python train.py --d_model=256 --d_mlp=1024 --vocab_size=1011 --norm_place="pre" --positions="learned" --tie_embeddings=true --init_std_qkv=0.0146 --steps=3539
Each number is 128 + 24 x the weight over its row's rms, rounded and kept within 0 to 255. Layers, rows and columns count from 0. The size above them is the row's rms in percent of the matrix's.

# layer 2 MLP down (transposed), 1024x256, rms 0.0818, rows 219-318, columns 128-159
size [ 96 103  93 101  96  94 106 101 107 101 108  94 101 107  98 108 107  96  98 122 102 104 100  95  96  94 103 112  92 100 105  98 102  99  99  94  96 104 101 103  94 105 113 105  96 102  95 103 101  94 101  99  99 109 104 105 100 107  96 108 102  92 102 104  97 110  92 100 108 103 100  99 100 104  93  95  94 101 110 113  97 102  97  96  87 107 106  97 103  97  96  99  99 101 106  98  86  98 108  96]
[[ 91 113 122 129 137 129 100 122 138 150 124 113 146 166 146 129 117 128  94 164 109 152 139 126 134 130 138 116 153 165 144 191]
 [135 125 113 131 131 153 133 103 123 163 139  75 130  89 151 156 105 106 114 177 131 134 127 160 187 165 130 121 131  85 125  99]
 [118 113 144 126 124 115 103 101 121 116 116 147 165 154 134 122 157  87 135 126 113 157 151 164 128 164 113  87 132 120 120 155]
 [142 151 131 103 114 107 143 122 100 154 128 131 145 156 104 135 128 125 165 137 126 124 142 132 156  96 100 148 140  96 127 123]
 [125 104 150 144 150 132  83 146 154 150 121  86 124 148 159 140 142 110  93 101 147  92 135 165  97 153 103 124 114 128 153 143]
 [157 132 129 151  90 115 103 106 115 113 100  96 106 152 152 132 157 155 161  81 162 115 131 150 147 111 108 176  83  96 122 146]
 [ 99 114 173  99  97 156 118 132 123  97 163 128 153  82 101 136 125 117 118 148 143 135 132 152 113 131 141 129 145 114 116 147]
 [156 157 135 131 133 155 114 128 106 148 157 127 111 145 118 102 141  97 138 152 148 126 167 127 134 122 140 118 132 150 116 127]
 [108 141 123 140  76  89 114 143  88 147 112 152 148  69  83 159 138 137 150 107 175 116 119 126 124 125 126 106 131 118 133 117]
 [175 125 176 144 113 137  96 120 135 154 151 148  74 152 142 135 141  87 117  92 149 127 135 124 107 131 134 117 108 111 115 131]
 [100  89 142 121 150 124 142 107 147 122 144 162 105 151 136 142 124 100 135 149  78 152 128 136  86 160 133 152 138 158  87 136]
 [ 84 141 132  74 110 149  98 122 115 138 116 124 130 111 151 156 115 126  81 132 148 127 124 137 157 128 100 138 142 109 152 140]
 [123 133 150  89 124 138 130 117 114 114 103 104  86 110 124  89 114 136 144 107 131 148  94 135 166  77 100 132 108 128 154  89]
 [143 140 130 132 114 108 104  91 132 172 112 146 128 121  61 125  81 125 128 127 156  99 136 161 115 149 124  77 119 140 134  94]
 [126 102 154 100 103  96  84 210 109 136 102 116 194 132 162 107 118 104 149  78 154 129 149 136  93 163 153 122 112 142  88 155]
 [154 175 153 155 130 116 106 118 135 108 148 131 106  94 108 124 121 156 113 136 140 125 111 109 142 117 126 114 129 146 165  59]
 [124 140 140 137  99 128 168 138 140 128 143 138 144 134 134 149  93 120 105 130 154  88  80 121 142 103 122 130 162 146 151 121]
 [166 120 102 149 169 143 123 183 143 159 147 121 172 112 137 160 132 138 157 126 140 152 134 120  89 133 142 149 153 145 126 148]
 [118  87 139 131 127 136 129 122 133 142 158  82 163 101 126 119 132 138 137 160 156 164 132 134 138 159 128  97 102 148 117 112]
 [133 133 113 115 132  97 113 110 100 105 116  86 102 112  83 105 134 153 152 175 136 106 142 119 166 132 106 133 149  96 130 113]
 [157 192 111 128  86 167 129 134 123 160 136 147 129 126  87  90 145  90 133  94 137 108  60 132 117 136 129 147 119 132 103 135]
 [162 139 144  89 168 157 169 110 147 146 159 123 122 118 134 130 118  95 168 117 103 138 121 120 130 160 129  89 133 105 144  92]
 [116 158 102 114 120 146 123 142 160 119  92 141 139 100 160  87 123 107 170  92  55 145 179 123 108 152 141  95 134 124 112 144]
 [139 125 173 124 163 101 135 109 118 106 102 134 149 100 144 113 144 135 122 102 157 134 134 111 122  95 129  97 126 125 146 124]
 [137 145  97 143 153 128 107 120 167  82 102 128  99 102 105  90 130 130  94 119 133 134 156 100 131 132 138 133 108 126 141 117]
 [165  88 129 109 140 117 108 124 124 152 137 115 109 173 154 104 153 164  88 145 109 131 140 111 174 134 145 145 160 132 147 152]
 [141 143 104 120 116  99 129 172  96 155 119 164 115 117 163 126 137 173 173 142 131 122 102 136 132  41 123 142 100 124 133  94]
 [120 156 163  80  84 115 137 155 115 183 135 122 144 119 122 113 140 134  96 148 106 149 100 166  85 122 124 112 105 144 146 114]
 [133 118 119  62 135 123 110 128 125 124 137 141 150 122 143  69 144 160 135  75 157 149 159 124 173 110 133  88  96 154 131  88]
 [130 116 122 120 160 123 129 134 137 150 127 144 196  57 150 108 131 144 110 119 133  67  96 112 115  76  94 170 160 104 167 129]
 [156 152 110 142  96 130 112 116  96 115  95 140 169  97 111 133 149 176 131 124 125 122 144 124  96 118 155 106 139 126 126 176]
 [109 147 119 127 156 127 139 151 111 129 111  99 126 166 142 152 123 140  94 147 100 148 141 140 111 140 140 100 110 140  78 107]
 [117  89 136 146 151 115 146  79 138 105 108 160 117 160 125 127 150 126  54 100 116 147 113 108  72 133 195 147 120 170 107 122]
 [156 125 131 154 150 113 146  97 161 109 148 135 111 127 148 148 152  92 130 121 138 118 135 106 129 112 110  72  93 120 116 138]
 [145 142 124 117 118 159 136  94 145 118 134 110 106 125 105 137 135 108 122 166 138 143 109 151 141 147 155 127  99 139 122  89]
 [149 111  84 167 100 140 187 144  95  94 179 152 121 119  99 128 160 141 157 142  95 148 119 118 110 104 153 180 132 172  74 161]
 [ 90  66  97 148 151 128 132 129  95 109 105 129 141 123  99 132 137 167 173 120 102 161 108 179  79 124 149 132 119 133 119 128]
 [138 147 121  95 119 105  80 138 125 108 144 107 127 122 147  73 165 125 129 116  95 138 116 176 117 124 110 109 162 125 173 102]
 [179  99 146 117 149 147 127 116 136 106 126 116 155 137 158 114 106 153 123 141 114 145 113 171 106 158 118 125 162 151 106 138]
 [140 138 119 132 117 119 115 135 154 160  88  93 117  95  76 138 148  90 158 143  76 121 151 134 122 113 119 135 154 135 124 165]
 [127 128 100 135 143 139 113 149 147 187 128 130  86 158 158 123 155 133 185 156 109 123 144 106 132 149 135 132 111 161  72 104]
 [105 132  94 142 134 106 121 126 109 127 131 186  99 103  88 160 105  85 146  98 170 120 120 137 119 145 148 161 133 112 158 122]
 [101 191 106 128 140 155 111 129 148 124 126 150 138  96 124 157 109  88 129 121 116  87  99 112  82  94 125 133 132 123 118 141]
 [109 158 145  91 138 104 107 171 141 115 153 142 136 112 137 138 132 144 106 160 124 140 144 154 199 109 124 170 143 169 111 136]
 [105 114 124 141 136 132  91  99 138 103 138 112 155 164 134 139 140 147 170 147 174 107 119 129 123  88  56 166 135 140 143 135]
 [120 122 126 160 140 132 128 123 134 139 138 146 102 154 157 136 102 151 120 177 177 121 130 107 159 104 113 139 153 118 137 126]
 [108 138 106 148 129 132 158 131  85 137 110 119 105 160 129 124 126 113 121 119 136  99 172 164 202 121 119 127 104  77  88 157]
 [114 158 109 131 129 123 146  83 149 110 123 128 135 104 143 119 104 107 114 128 116 114 102 152 168 146 149  96 174  99 175 109]
 [112 102 138 141 100 129  68 124 115 158 132 140 105 113 136 114 145 154 175 108 129 149 203 120 121 123 112 141 149 173 125 154]
 [117 145 163 147 117 161 145 135 119 155  86  93 160 124 129 121 123 162 141 151 163 140 165 136 116 119 134 177  97 131 111 139]
 [109 101  94 103 143 157 141 137  85  87 165 112 121 102 114 156 126 145 123 132 102  76 112 131 139 152 156 122 169 112 134  98]
 [120 157 138 134 153 114 115 185 116  95 105 133 185 140 105 144 135 118 180  95 159 122  97 133 142 132 120 172 172 162 117 136]
 [136 101 134 192 103 125 109 140 153 105 135 138 112 108 138 156 107 128 131 109  91  88 146  92  91 128 108 147  97  96 120 131]
 [ 87 138 126 115 142 147 122 122 110 112  94 135 118 100 123 117 129  87 110 147 161 117 153 104 121 140 144 127 151 105 149 140]
 [ 96 116 131 108 148 172 144 118 185 143 113 124 160 152 136 102 176 128 115 132 104 144 117 170 135 170 142 122 132 104 116 147]
 [120 134  71 132 100  85 108 110 154 125 182 137 123 152 126 143 107 150 107 126 112 125  95 102 139 122 125 110 146  89 106 131]
 [ 87 127 102 141 112 133 109 110 111  91 100 100  96 153 150 131 113 174 139 166 116 116 107 168 141 111 129 121 190 156 108 120]
 [119 121 152  85 118 100 141 114 167 110 122 104 108 102 112 156 138 126 105  86 127 157 107 127 106 134 119 127 152  74  73 128]
 [112 165 108  99 131 132 145 134 158 109 109 123 113 193 100 169 108 140 146  80 152 153 140 126 106 118 167 144  86 140 102 128]
 [161  97 133  82 154 177 112 140 113 132 165 121 134 148 157 132 120 148  79 159 130 146  88 142 128  90 124  97 164 162 144 146]
 [135 130  91 104 167 148  64 116 145 108 109 107 115 148 141 147 136 122 122 138 122 113 115 117 135 118 137 128 128  98 137 137]
 [104 162 131 138 117  99 137  94 118 117  95 148 101 161 135 126 167 145 126 145 144 130 161 112 109 166  93 123 143 113 138 126]
 [115 137  50 111  95 143 140 150  92 116 156 111 149 128 129  96 129 104 118 152 171 129  99 148 171 125 155 113 151 123  96 138]
 [100 123 119 138 114 113  83 140 102 111 125 173 164 180  99 186 178 165 149 144 132 109 110 108 148 115 148 125 145  97 116 134]
 [123 112 123 150 131 103 107 107 151 116 119 106  94 151 126 120 144 144 106 122 124 112 132 121 115 140 122 115  90 147 117  97]
 [ 97 157 125  86 114 144 144 140 141 138 140 136  91 125 124 168 165 108 111 119 137 118 109 132  89 146 114 140 115 148  97 133]
 [107 129 130 134 168 168  98 108 127  97 136 150 110 118 130 137 123 146 128 136 130  90 134 116 116 131 121 134 159 123 123 135]
 [133 151 137 168 150 109  87 104 137  97 154 164 169 135 168 133 151  80 135 144 152 126  75  91 112 120 149 119 138 142 128  93]
 [ 85 106 127 123 168 133 166  98  81 122 101 143 104 135 115 129 100 117 119 153 125  92 111 109 105 133 122 137 115 121 177 130]
 [157 112 133 103 121 140 132  97 103 159 140  75 145 124 166 114 102 112 131 142 101 139 168  70 139 144 119 149 123 175 147 100]
 [120 117 142 111 178 148 134 135 125 115  83 122 126 112 186 130 148  81 104  92 170 109 123 115 135 115 130 139 170 105 122 156]
 [150 114 116 161 101 126 140 138 149 149 113 117 101 133  81 118 152 165 116 138 107  90 120 105 132 137 120 121  99 120 112 107]
 [107 164 170 133 113 145 135 141 144 107 127 101 128 153 133 110 102 136 140 153  82 172 115 146 103 133 162 131 153 171 167  82]
 [166 156 134 134  79 122  97 138 100 142 130 161 146 135 129 152 106 136  97 121 128 153 121 154 115 172 185 150 117 146 133 106]
 [113 136 140 104 165 110 128 113 113 121 109 124 140 143  84 140  97 185 162 136 183 104 103 102 187  85 107 119 146 121 128  89]
 [137 124 144  89 138 149 131  92 105 116  96 117 139 137  86 189 135 180 126 126 127 139 129 114 105 106 111 121 120 120 126 144]
 [105 112 122 114 123 137 125 104 126 112 159 150 123 128 131 169  98 145  97 118 139 118 121  92 141 108 106 155 119  85 110 116]
 [134 123 168 134 131 150 133 130 112 174 126 119 120  87 153 127 151 136 147 147 111 182 148 119 139  77 123 127 133 165 156 140]
 [129 138 142 128 142 112 185 133 129 118 150 131 136 138  96 111 124 119 169  97 136 172  85 151  89 153 161 132 151 150 130 143]
 [110 117 133 141 123 146 119 122  92  91 131 149 109  94 153 118 160  88 144 125 147 118  98 112 132 116 110 114 155 139 141 113]
 [114 115  97 124 107 122 102 178 120 136  94 143 137 120  89 129 104 158  82 122 135 107 122  91  95 110 170 139  86 117 132 118]
 [108 158 117 163  76  79 103 175 132 148 113 164 159 108  97 128  88 112  84 117 140 142 107 124 129 138 173  94 148 132 150 154]
 [ 82 127 100 131 135  90 135 169 130 139 127 169 101 144 121  95 148 111 159 141 167 110 145 130 107 170 104 126 133 131 152 118]
 [124 129 134 121 106 134 152 121 131 131  95 143  92 141  97 119 163 173 149 124 120 135 138 128 177 107 156 106 126 131  90 118]
 [153  93 159 182 136 156 113  94 102 155 124 117 129  97 135 156 101 110 116 148 134 124 129 117 134 112 101 115 122 125 122 110]
 [110 123 116 172  84 109 123 174 151 114 164 128 136 120 124  70 116 126 148  98 146 166 137 121 114 164 134 109 139  89 130 116]
 [152  97  90 152 149 143 153 176 179 125 118 134 125 118 117 129 103 109 140 115 108 112 104 137 111  89 141 134 102 109 105 112]
 [151 145 100  91 152 121 137 136 180 116 118 128 136 101 153 115 115 144 142  86 109 180 145 147  97 140 113 123 133 125 161 126]
 [121 127  91 115  75 178 136 151 130 152 138 117 147 134 116 165  97 116 130 120  87 107 105 136  55 133 108  55 159 101 132 150]
 [152  81 120 116  99 137 136 122 112 124 178 132 107 107 142 120  95 123 116  87 122 120 150 158 126 115 122 112 148 155 135 131]
 [131 109 138 116 124 157 164 144 101 133 107  72 141 123 100 107 110 157 144  87 123 147 138 131  70 132 127 128 146 115 129 109]
 [138 133 143 142 129 145 137 122 136  97  94 107 132  81 144 159  96 142 126 143  93 128 109 158 116 175 128 177 128 128 112 104]
 [103 147 104 174 117 133 143 153 125 115 130 164 108 105 108 117 162 163 112 126 116 149 104 113 129 154 133 109 159  88 118 126]
 [174 123 160 130 126 107 137 138 152 164 151 116 143  76 103 101 125 104 117 115  94 164 121 132 114 171 108  97 176 139 147 142]
 [148 115 165 117 125 120 171 119 139  98 108 116 114 111  93 121 108  78 119 167 120  84 138 153 141 144 139 123 118 124 168 149]
 [144 136  95 121 121 116 115 135 135 132 121 113 114 164 112 133 173 103 153 125 136 129 145 164 139 128 111 168  87  88 168 175]
 [ 98 156  75 122 115 184 121  80  96 139 120 154 142 137 126 130 100 159 112 154 111  99 149 144  96 115 162 121 123 173 127 142]
 [111 119 167 126 135 112 140  89 146 131 100 181 135 135 118  75 112 117 107 100 152 113 107 106 118 125 147 163 131  84 135 118]
 [110 127 135  83 169 111 141 140 146 136 130 124 132 129 143 135 150 155 126 172  74 100 143 141  94 135 130 131 100  96 131 136]
 [140 133  86 173 110 162 172 168 131 119 141 115 107 113 159 115 132 104 117 132 142 136 109 116 168 146 137 131 140  90 124 131]]
# layer 2 MLP up, 1024x256, rms 0.092, rows 220-319, columns 128-159
size [102  94  95  81  96 114 101 104  93 106  88  90  88  99 102  96 106  99 110  90 101  93  89  98  92  95 109  96 111 108  91  97  96 111  95 102  96  96  98 105 111 110 104 101  92  94 107 111 110 103 105  81 104 101  98  96  98  98 109 105  97  95 113 102 100  94  96 107 108  96 109  89  92 100  93  97 107 107 111  96  98  91  93  90 104 106  95  94  92  89  95  92  78  98  91  88  80  92  89 104]
[[144 115 104 129 140  87 116 127  76  93 118 132 164 162 143 105 119 167 114  83 135 102 138 152 112 118 101 146 107 151 113 108]
 [159 139  80 119 144 132 174 138 109 132 113 131  84 136  86 135 125 127 121  80 134 109 148 158 127  68 162 109 112 154 134 141]
 [120  98 131 136 142 126 116 145 152 137 105 147 115 123  99 114 215 183 134 119 118 139 162 112 107 168 149 110 118  71 131 133]
 [128  88 104 124 131  96  82 117 158 131 128 125 141 116 126 147 103 133 102 118 157 141 156 130 101 105 117 128 177 127  95 174]
 [132 184  98 146 148  86 106 103 133 189 169 162 131 124 141 157 128 132 121 124 122 131 134 101 143 114 134 132 109 150 128 125]
 [137 138 126  85 128 147 119 154 150 126 138 150 118 116 149  94 106 121  92 119 161  91 146 131 116 148 148 110 141  79 130  58]
 [ 92 120 150 140  93 153 135 158 181  87 143  94 131 119 150 100 164 154 116 168 148 133 137 122 149 109 170 114 127 181 125 155]
 [138 145 129 109 151 130 115 154 136 152 116 137 126 108 163 129 124 165  96 115  90 137 173 133 134 136  97 146 139 101 154 112]
 [112 133 112 179 115 181 136 127 147 131 149 106 116 161 176 125 121 120 126  97 147 117 169  97 115 117 157 171 117 120 106 173]
 [134 131 131  93 148 112 114 102  90 155 154 149 132 152 148 115 116  92 149  78 138 178 121 129 129 161 104 166 154 136  77 108]
 [115 144  95 115  88 123 117 140 161 131 125 121 170 178 162  76 143 164 168 124 132 112 136 147 102 154 147 146 148  98 121 119]
 [147 127 131  73 140 126 131 121 127 156 114 101 113 149 119 116 139 119 143  85 136 121 149 147 116 122 124 177  92 169 134 142]
 [143 174 104 120 145 104 151 111 141 129 152 117  98 127 162 139 165 117 102 123 110 141 138 105 120 131 118 163  98 141 154 169]
 [ 99 161 152 100 129 125  51 145  85 120 154 142 135 145 134 110 113 113 117 154 114 125 105 113 143 103 109 154 147 117 151 130]
 [146 135  84 143  88  97 127 109 121 142 131 135 152  93 114 121 109 114 154 136 136 135  74 135  96 156 118 133 108 148  93 107]
 [ 76 145  93 113 110 117 121 108 155 164 135 129 139 106 150 139 120 149  88  72 166 112 118 146 106 154 128 140 153 155 143 132]
 [145 119 122 129 107 105  66  95 134 144 125 112 136 145 116 100  92 117 144  77 114 128 109 125 133 147  66 156 149 141  88  89]
 [127 152 116 112 113 180 147 125 123  95 111 119 143 132 117 153 154 144 150 118 141 120 160 144 101 159  96  99 110 111 108 125]
 [124 154 150 128  88 138 148 153 146 146 117  89 171 116  99  99 182 137  99 143 132 170 103 114 132 122 131 170 119  98 122 150]
 [194 179 122 153 182 129 178 129  77 131  98 138 121 111 152 122 106 105 167 108 116 140 140 113  98 119  74 137 120 156 136 147]
 [129 152 143 140 134 195 104  99  98 110 103 143  97  78 194 129 109 148 122 135  97 107 109 146 110 134 103 120 147 167 133 166]
 [157 155 126 143 171  94 169 112 134 117 152 144 107 103 160 146 100 117  93 171 128 119 132 148 118 129 134 128 128 162 136  94]
 [117 107 128 151 112  98 137  97 154 118 114 132  90 157 138 147 149 145 142 135 163 117 132 129 126 101 124  99 123 117 135 136]
 [149 123 137  73 146 133 101 108 177 115 109 141 148 178 153  70  87 134 143  98 139 107 130 172  99 176 100 156 116 125 112 150]
 [108 141 130 124 169  91 128 152 137 106 107 135  79 103 148 122 135 101 120 131 116 131 153  97 154 134 124  99 128  93 143 131]
 [112 153 145  88 147 139 125 148 134 153 121 148 125 119  88 129  88 143 136 139 132 144 159 128 143 134 102 125 102 107 127 135]
 [154 140 108 150 123 153 127  82 169 141 135 163 144 141 169  89 143 170  92 156  90 143 136 157 118 107 128 133 149 147 136 152]
 [178 119 135 123 170 108 146 127 108 155 151 132  99 100 188 137 124 121 103 104 115 127 129 143 132 147 119 151 128 133 107 141]
 [128  82 100 160 147 111 124 134 132 135 137 150  60 163 104  89 137 108 124  99 107 161 174 144  96 156 115 130 100 123 161  99]
 [109 151  80 129 105 135 112 127 111 140  87 117 144  99 117 164 116 171  83 126 109 111 153 132 104 147 137 116 124 113 121 149]
 [146 106 162 122 208 134 148 120 133 142 123 130 130 106 129 113 118 152  85 131 121  91 116  89 151 107 148 165 138  90 151 147]
 [136 122 146 138 105 134 121 158 145 108 104 108 100 116 142 128  84 109 162 134 147 122 117 121 124 165 103 145 157 140 145 162]
 [ 99 104  99 103 124 127 130 125 134 111  95 138 118 116 148 159 137 155 140 163 128 109  89 145 142 106 136 178 122 158 125 124]
 [132 129 111  99 100 112 114 130 112 141 108 124 153 153 149 148 129 136 126 138 160 161 132 151 108 146 115 102 121 129 144 124]
 [109 143 151 144 166 134  96 162 104 121 117 134 122 135 126 131 132  98  86 152 166  95 131  95 115  90 138 153 143 124 136 117]
 [127 176 136  82 147  98 192 121 163 125 138 149 105  92 149 138 116 100  93 113 105 138 205 100 151 111 105 163 115 111 136 128]
 [142 138  61 104 104 131 129 191 104 172 173 132 128 175 113 134 143 130 167  94 127 157 167 113 116 167 115 139 155 157 117 113]
 [111 123 172 123 136 125 130 161 152 115 108 160 123 106 101 178 133 136 114 164 127 119 134 113 160 141 108 121 118 108 123 143]
 [133 113 146 125 129 165 104 147 150 140 130 154 138 131 140 144  79  99  92  96 123 138 116 136  95  96 124 162 134 112 115 128]
 [ 67 143 125 114 136 101 141 118  76 136 169 127 102 120 139 125 168 154 117 110 114 130  82 111  75  91 139 117 148 147 117 136]
 [137 154 161 131 112 149 111 144  90 101 117 102 119 121 101 124 129 144 130 133  78 140 151 124 150 134 120 133 169 149 152 121]
 [107 111 153 112 163 135 127  99 117 110 141 113 166 121 170 104 140 102 100 175 136 149 169 165  92 131 144 163 122 141 129 116]
 [105 172 152 128 116 138 144 154 138  83  86 144  71 118 126 128  82 214 137 132 132 132 142 143 138 134 149 128 125 115 132 148]
 [139 120 159 141  97  97 171 133  80 123 127 130 124 130 117 103 138  57 130 122 145  70  59 142  74 102 140 110 125 166 115  88]
 [134 108 115 123 164 132 161  99 131 120 169 145 139 120 161 131 138  99 121  94 116 141 157 126 114 147 121 143 130 123 141 145]
 [106 102 104 159 120  95 119 126  79 158 140 140  97 144 131  97 146 103 150 115 112 109 107 185 123  78  88 127 140 131 152 117]
 [112 130 112 108 130 123 121  99 135 145 134 117 129 119 124  93  78 125 113 115 141 127 143 127 138 134 145 126 140 100 160 100]
 [117 132 136 102 124 100 153 108 126 124 156 130 130 129 160 108 124 143 139 118 169 129 136 147 151 109 122 150 111 126  82 119]
 [145 115 126 127 157 154 135  89  88 144 105 112 135 164 197 119 108 134  83  49 135 155 111 111 169 166 134 124 110 121 145 141]
 [124 113 130  94 118 115 127 168 148 114 102 161 148 134 153 143 154 138 120  85 152 135 152 101 115 122 158 116 100 115 152 114]
 [163 105 141 159 160 125 154 149 167  80 166 142 102 138 153  84  80 158 134  97 153 143 107 138 131 142 150 111 100 126 152 155]
 [137 126 145 136 139 170 126  76 153 135 174 101 141 167  65 173 139 102 127 121  83 123 130 122 155 130 119 145 111 102 118 122]
 [136 128 117 170 144 133 105 103 181 117 138 136 112 124 166 166 172 128  75 114 107 128 130 113 109 127 148 103 152 123 143  85]
 [118 144 158  54 108 119 122 124 129 141 165 151 137  89 134  87 109 104 105 128  98 126 116 150  98 110 132 116 137 108 127 126]
 [150 118 105 144 113 129 112  91 126 173 120 121 158 134 144 129 132 145 109  99 183 115 123 156 137 146 102 141 112 136 121 131]
 [119 125 132 119 126 138 128 109 164 156  85 134 155 124 169 122 101 114 124 106 123 110 110 161 146 154 121 157 112 131 112 157]
 [210 160 155 122 121 113 151 145 158 121 147 154 107 136 115 147 151 158 144 132 116 150 129 115 165 126 119 150 133 101 129 143]
 [144 129 131 199 171 129 110 106 127  95 104 101 169 123 118  88 133 163 102 149 124 155 136 155 103  96 102  90 103 117 183 141]
 [ 98 156 132 117 130  93 119 154 145 135 168 163 138 149 124 129 171 115 128 138 125 137 151 135 111 187 128 148 155 126 129 102]
 [138 119 141  93  92 107  90 156 118 160 135 111 157 188 158  96 138 154  96 123 121 143 102 145 131 137 102 155 121 112 161 155]
 [144 149  96 120 170 157 143 160 132 126 126 148 135  88 107 148  97 138 119  80 123 154 119 157 133  70 148 116 171  66 128 136]
 [115 124 144 149 147 131 113 116  94 129 103 124 133 155 122  99 134 149 136 157 129 136 143 141  95 136 145 141 129 137 118 108]
 [114 154 123 135 132 102 142 108 125 160 157 149  93 148 134 199 106 151 159 113 124 100  81 150 131 140 112 118 127 140 149 117]
 [142 114 142 103 144 203  81 114 136 135  95 122  91 122  97 118 155 103 108 148  95 145 112 134 123 139 128 156 107 118 124 161]
 [108 163  98 138  88 108 119 135 150 113 130 165 118 109 115 102 140 124  80  96  98 131 120 117 135 212 112 107 125 101 147 130]
 [ 96 126 170 148 112 121 151 144 136 137 142 111 142 134 170 131 107 141 169 117 169 140 178 120 125 120 155 119 118 111 108 106]
 [101 119 137 148 142 150 174 139 119 103 126 130 113 136 142 151 100 143 155 109 132 110 124 129 145 108 161  83 146 110 127 174]
 [101 132 103 127 159 167 141 130 124 139 127  92  81 110 114 101  90 132  95 145 115 113 127 145 145 107 151 122 142 137 100 126]
 [114 129 155  75 131 149 128 130 148 133 125 137 120 118 163 145 101 137 109 152 160 142 140 148 149 100 153  73 149 115 130 153]
 [134 113 143 153 119 135 140 155 133 121 109 110  97 104 139 141 109 171 118 138 146 125 158 169  96 159 144 125 127 157 102 134]
 [144 126 165 156 103 148  99 127 125 126 115 167 136 160 157 157  80 134 127 119 137 119  96  83 131 122 111 159 103 105 126 105]
 [134 146 107 136 101 123 164 127 101 160 153 134 100 145 130 119 133 140 151 142 114  93 114 128 114 133 107 126 138 159 143 115]
 [ 78 157 152 113  83 157 117 136  94 143 110 107 158 108 135 124 181 101 129 122 116 139 110 122 104 128 157 133 135  87 165 104]
 [139 114 136 197  48 122 122 157 145 130 133 173 128 144 152  83 112  74  85 119 118 175 113 133 146 127 148 124 109 105 172 133]
 [137 125 151 138 119 148  85 166 150  99 146  76 156 126 130 155 122 129  97 121  84 121 134 150 114 123 114  97 129 102 131 133]
 [108 100 116 121 118 168 164 118 140 161 155 113 130 157 150 120 138 113 118 131 117  95 117 131 133 137 116  98 186  99 119 131]
 [180 140 149 106 114 136 136  94 140 151 127 116 130  98 140  79 112 144  92 138 140 162 164 104 115 130 130 158  57 148 112 107]
 [147 168 180 122 105 100 124  97 152 104 157  94 127  86 142 102 162 115 146 133 156 134  88 129  93 112 134 123 132 132 126 107]
 [132 133 133 120 147 160  93 144 112 123 137 116 161  70 149  71 100 124 166 101 133 128 216 147 105 147 122 109 112 139 134 139]
 [146 103 115  86 140 101 166 129 157 152 118 156 148 127 136 101  91 154 129 155 134 104 130 134 124 142 146 109 190 120 115 113]
 [146 123 117 181 121  87 148 114 136  81 109  93  81 108 143 138 161 163  86 165 121 127 133 158 143 176 148 105  93  97 124 146]
 [141 117 169 148 109 141 155 136  87 105  87  99 131 105 204 171 104 104 114 152 109 164 145 161 130 130 141 126 147 163 131 112]
 [115 115 163 141  84 143 115  56 126 150 152 132  75 114 110 153 162 155 118 118 137 138 121 107 102  79 147  91 127 109 121 148]
 [126 130 134 144  79  91 130 142 145 190 139 139 160 177 142 105 111 161 121 149 171 167  78  95 129 146 112 153 161 151 131 146]
 [138  86 138 140 151 169 137  97 175 149 157 101  99 151 174 134 128 139  91 115 109 138 132 125 101 127  81 148 104 133  80  83]
 [141 120 145  45  91 133 151 171 128 157 118 147 112 139 112 113 100 124  95  97 145 151 119 104 133 138 143 130 107 109 138 132]
 [149 171 169 168 129 127  95 139 121 183 115 153 153 107 103 131 129 124  92 127  93 126 128 133 105 134  69  92 118  91 122 163]
 [141 109 101 124 107 172 116 140 156 111  92  92 182 138 157 119 133 132 110 121 115 107 149 135 124 191 146 131 132 114  93 140]
 [106  93 150 128 127 105 126 155 133 163 127 103 107 128 102 149 134 142 125 137 120 124 142 136 106 150 147 148 141 113 143  98]
 [141 115 113 153  83 131 147 123 145 153 101 143 142 164 138 130 109 150 125  84 111  84 123  98 140 124 111 150 135 169 197 167]
 [153  83 143  96 124 115 128 129 161 127 163 122 147  93 149 114 133 107 145 132 112 119  95 131 140 173 125  91  97 125 151 161]
 [167 134 193 141  85 123 126 169 150 109 162 105 101 104 121  98 112 125 121 128 142 142 148 145 129 117 127 136 120 126 117 127]
 [169 160 147  98 172 127 120 106 136 122  85 171 148 160 143 131 128 115 147 168 103 115 180 147  87 107 154 141 119 124 113 132]
 [125  94 111 148 117  68 100 158 127 141 100 120 115 202 108 122 122 152 113 115  78 137 145 138 137 145  93 133 121 103  96 139]
 [ 89  97 113 146 154 172 132 188 124 134 137 140  93 136 135 107 109 143 120  92 114 146 135 134 134 143 132 136 107  56 168 146]
 [104  78 118 130 103  85 149 109 121 140 182 120 103  92 149  97 114 127 103 103 133 128 126  94 159 117  94 133 156 105  85 154]
 [133 127 103 138 173 108 111 163 122 185 142 164 125 146 103 126 123 106 132 115 126  84 123 144 106 140 124 134 156 163 148 143]
 [173 137 144  94 166 112 114 146 115 112 104 120 102 171  90 108 120 180  87 138 111 133 145 104 143 156 102 101 156  96 135 138]
 [159 165 130 147 147 137 115 114 164 121 161 114 156 160 124 136 121 109 142 124 168 127 140 139 166 138 119 142  94 107  91 166]
 [118 117 146  94 151 145 111 154 142 123  79 132 157 135 133 109 120  98  95 142 121 153 149 107  77 101 128 123 162 167  88 124]]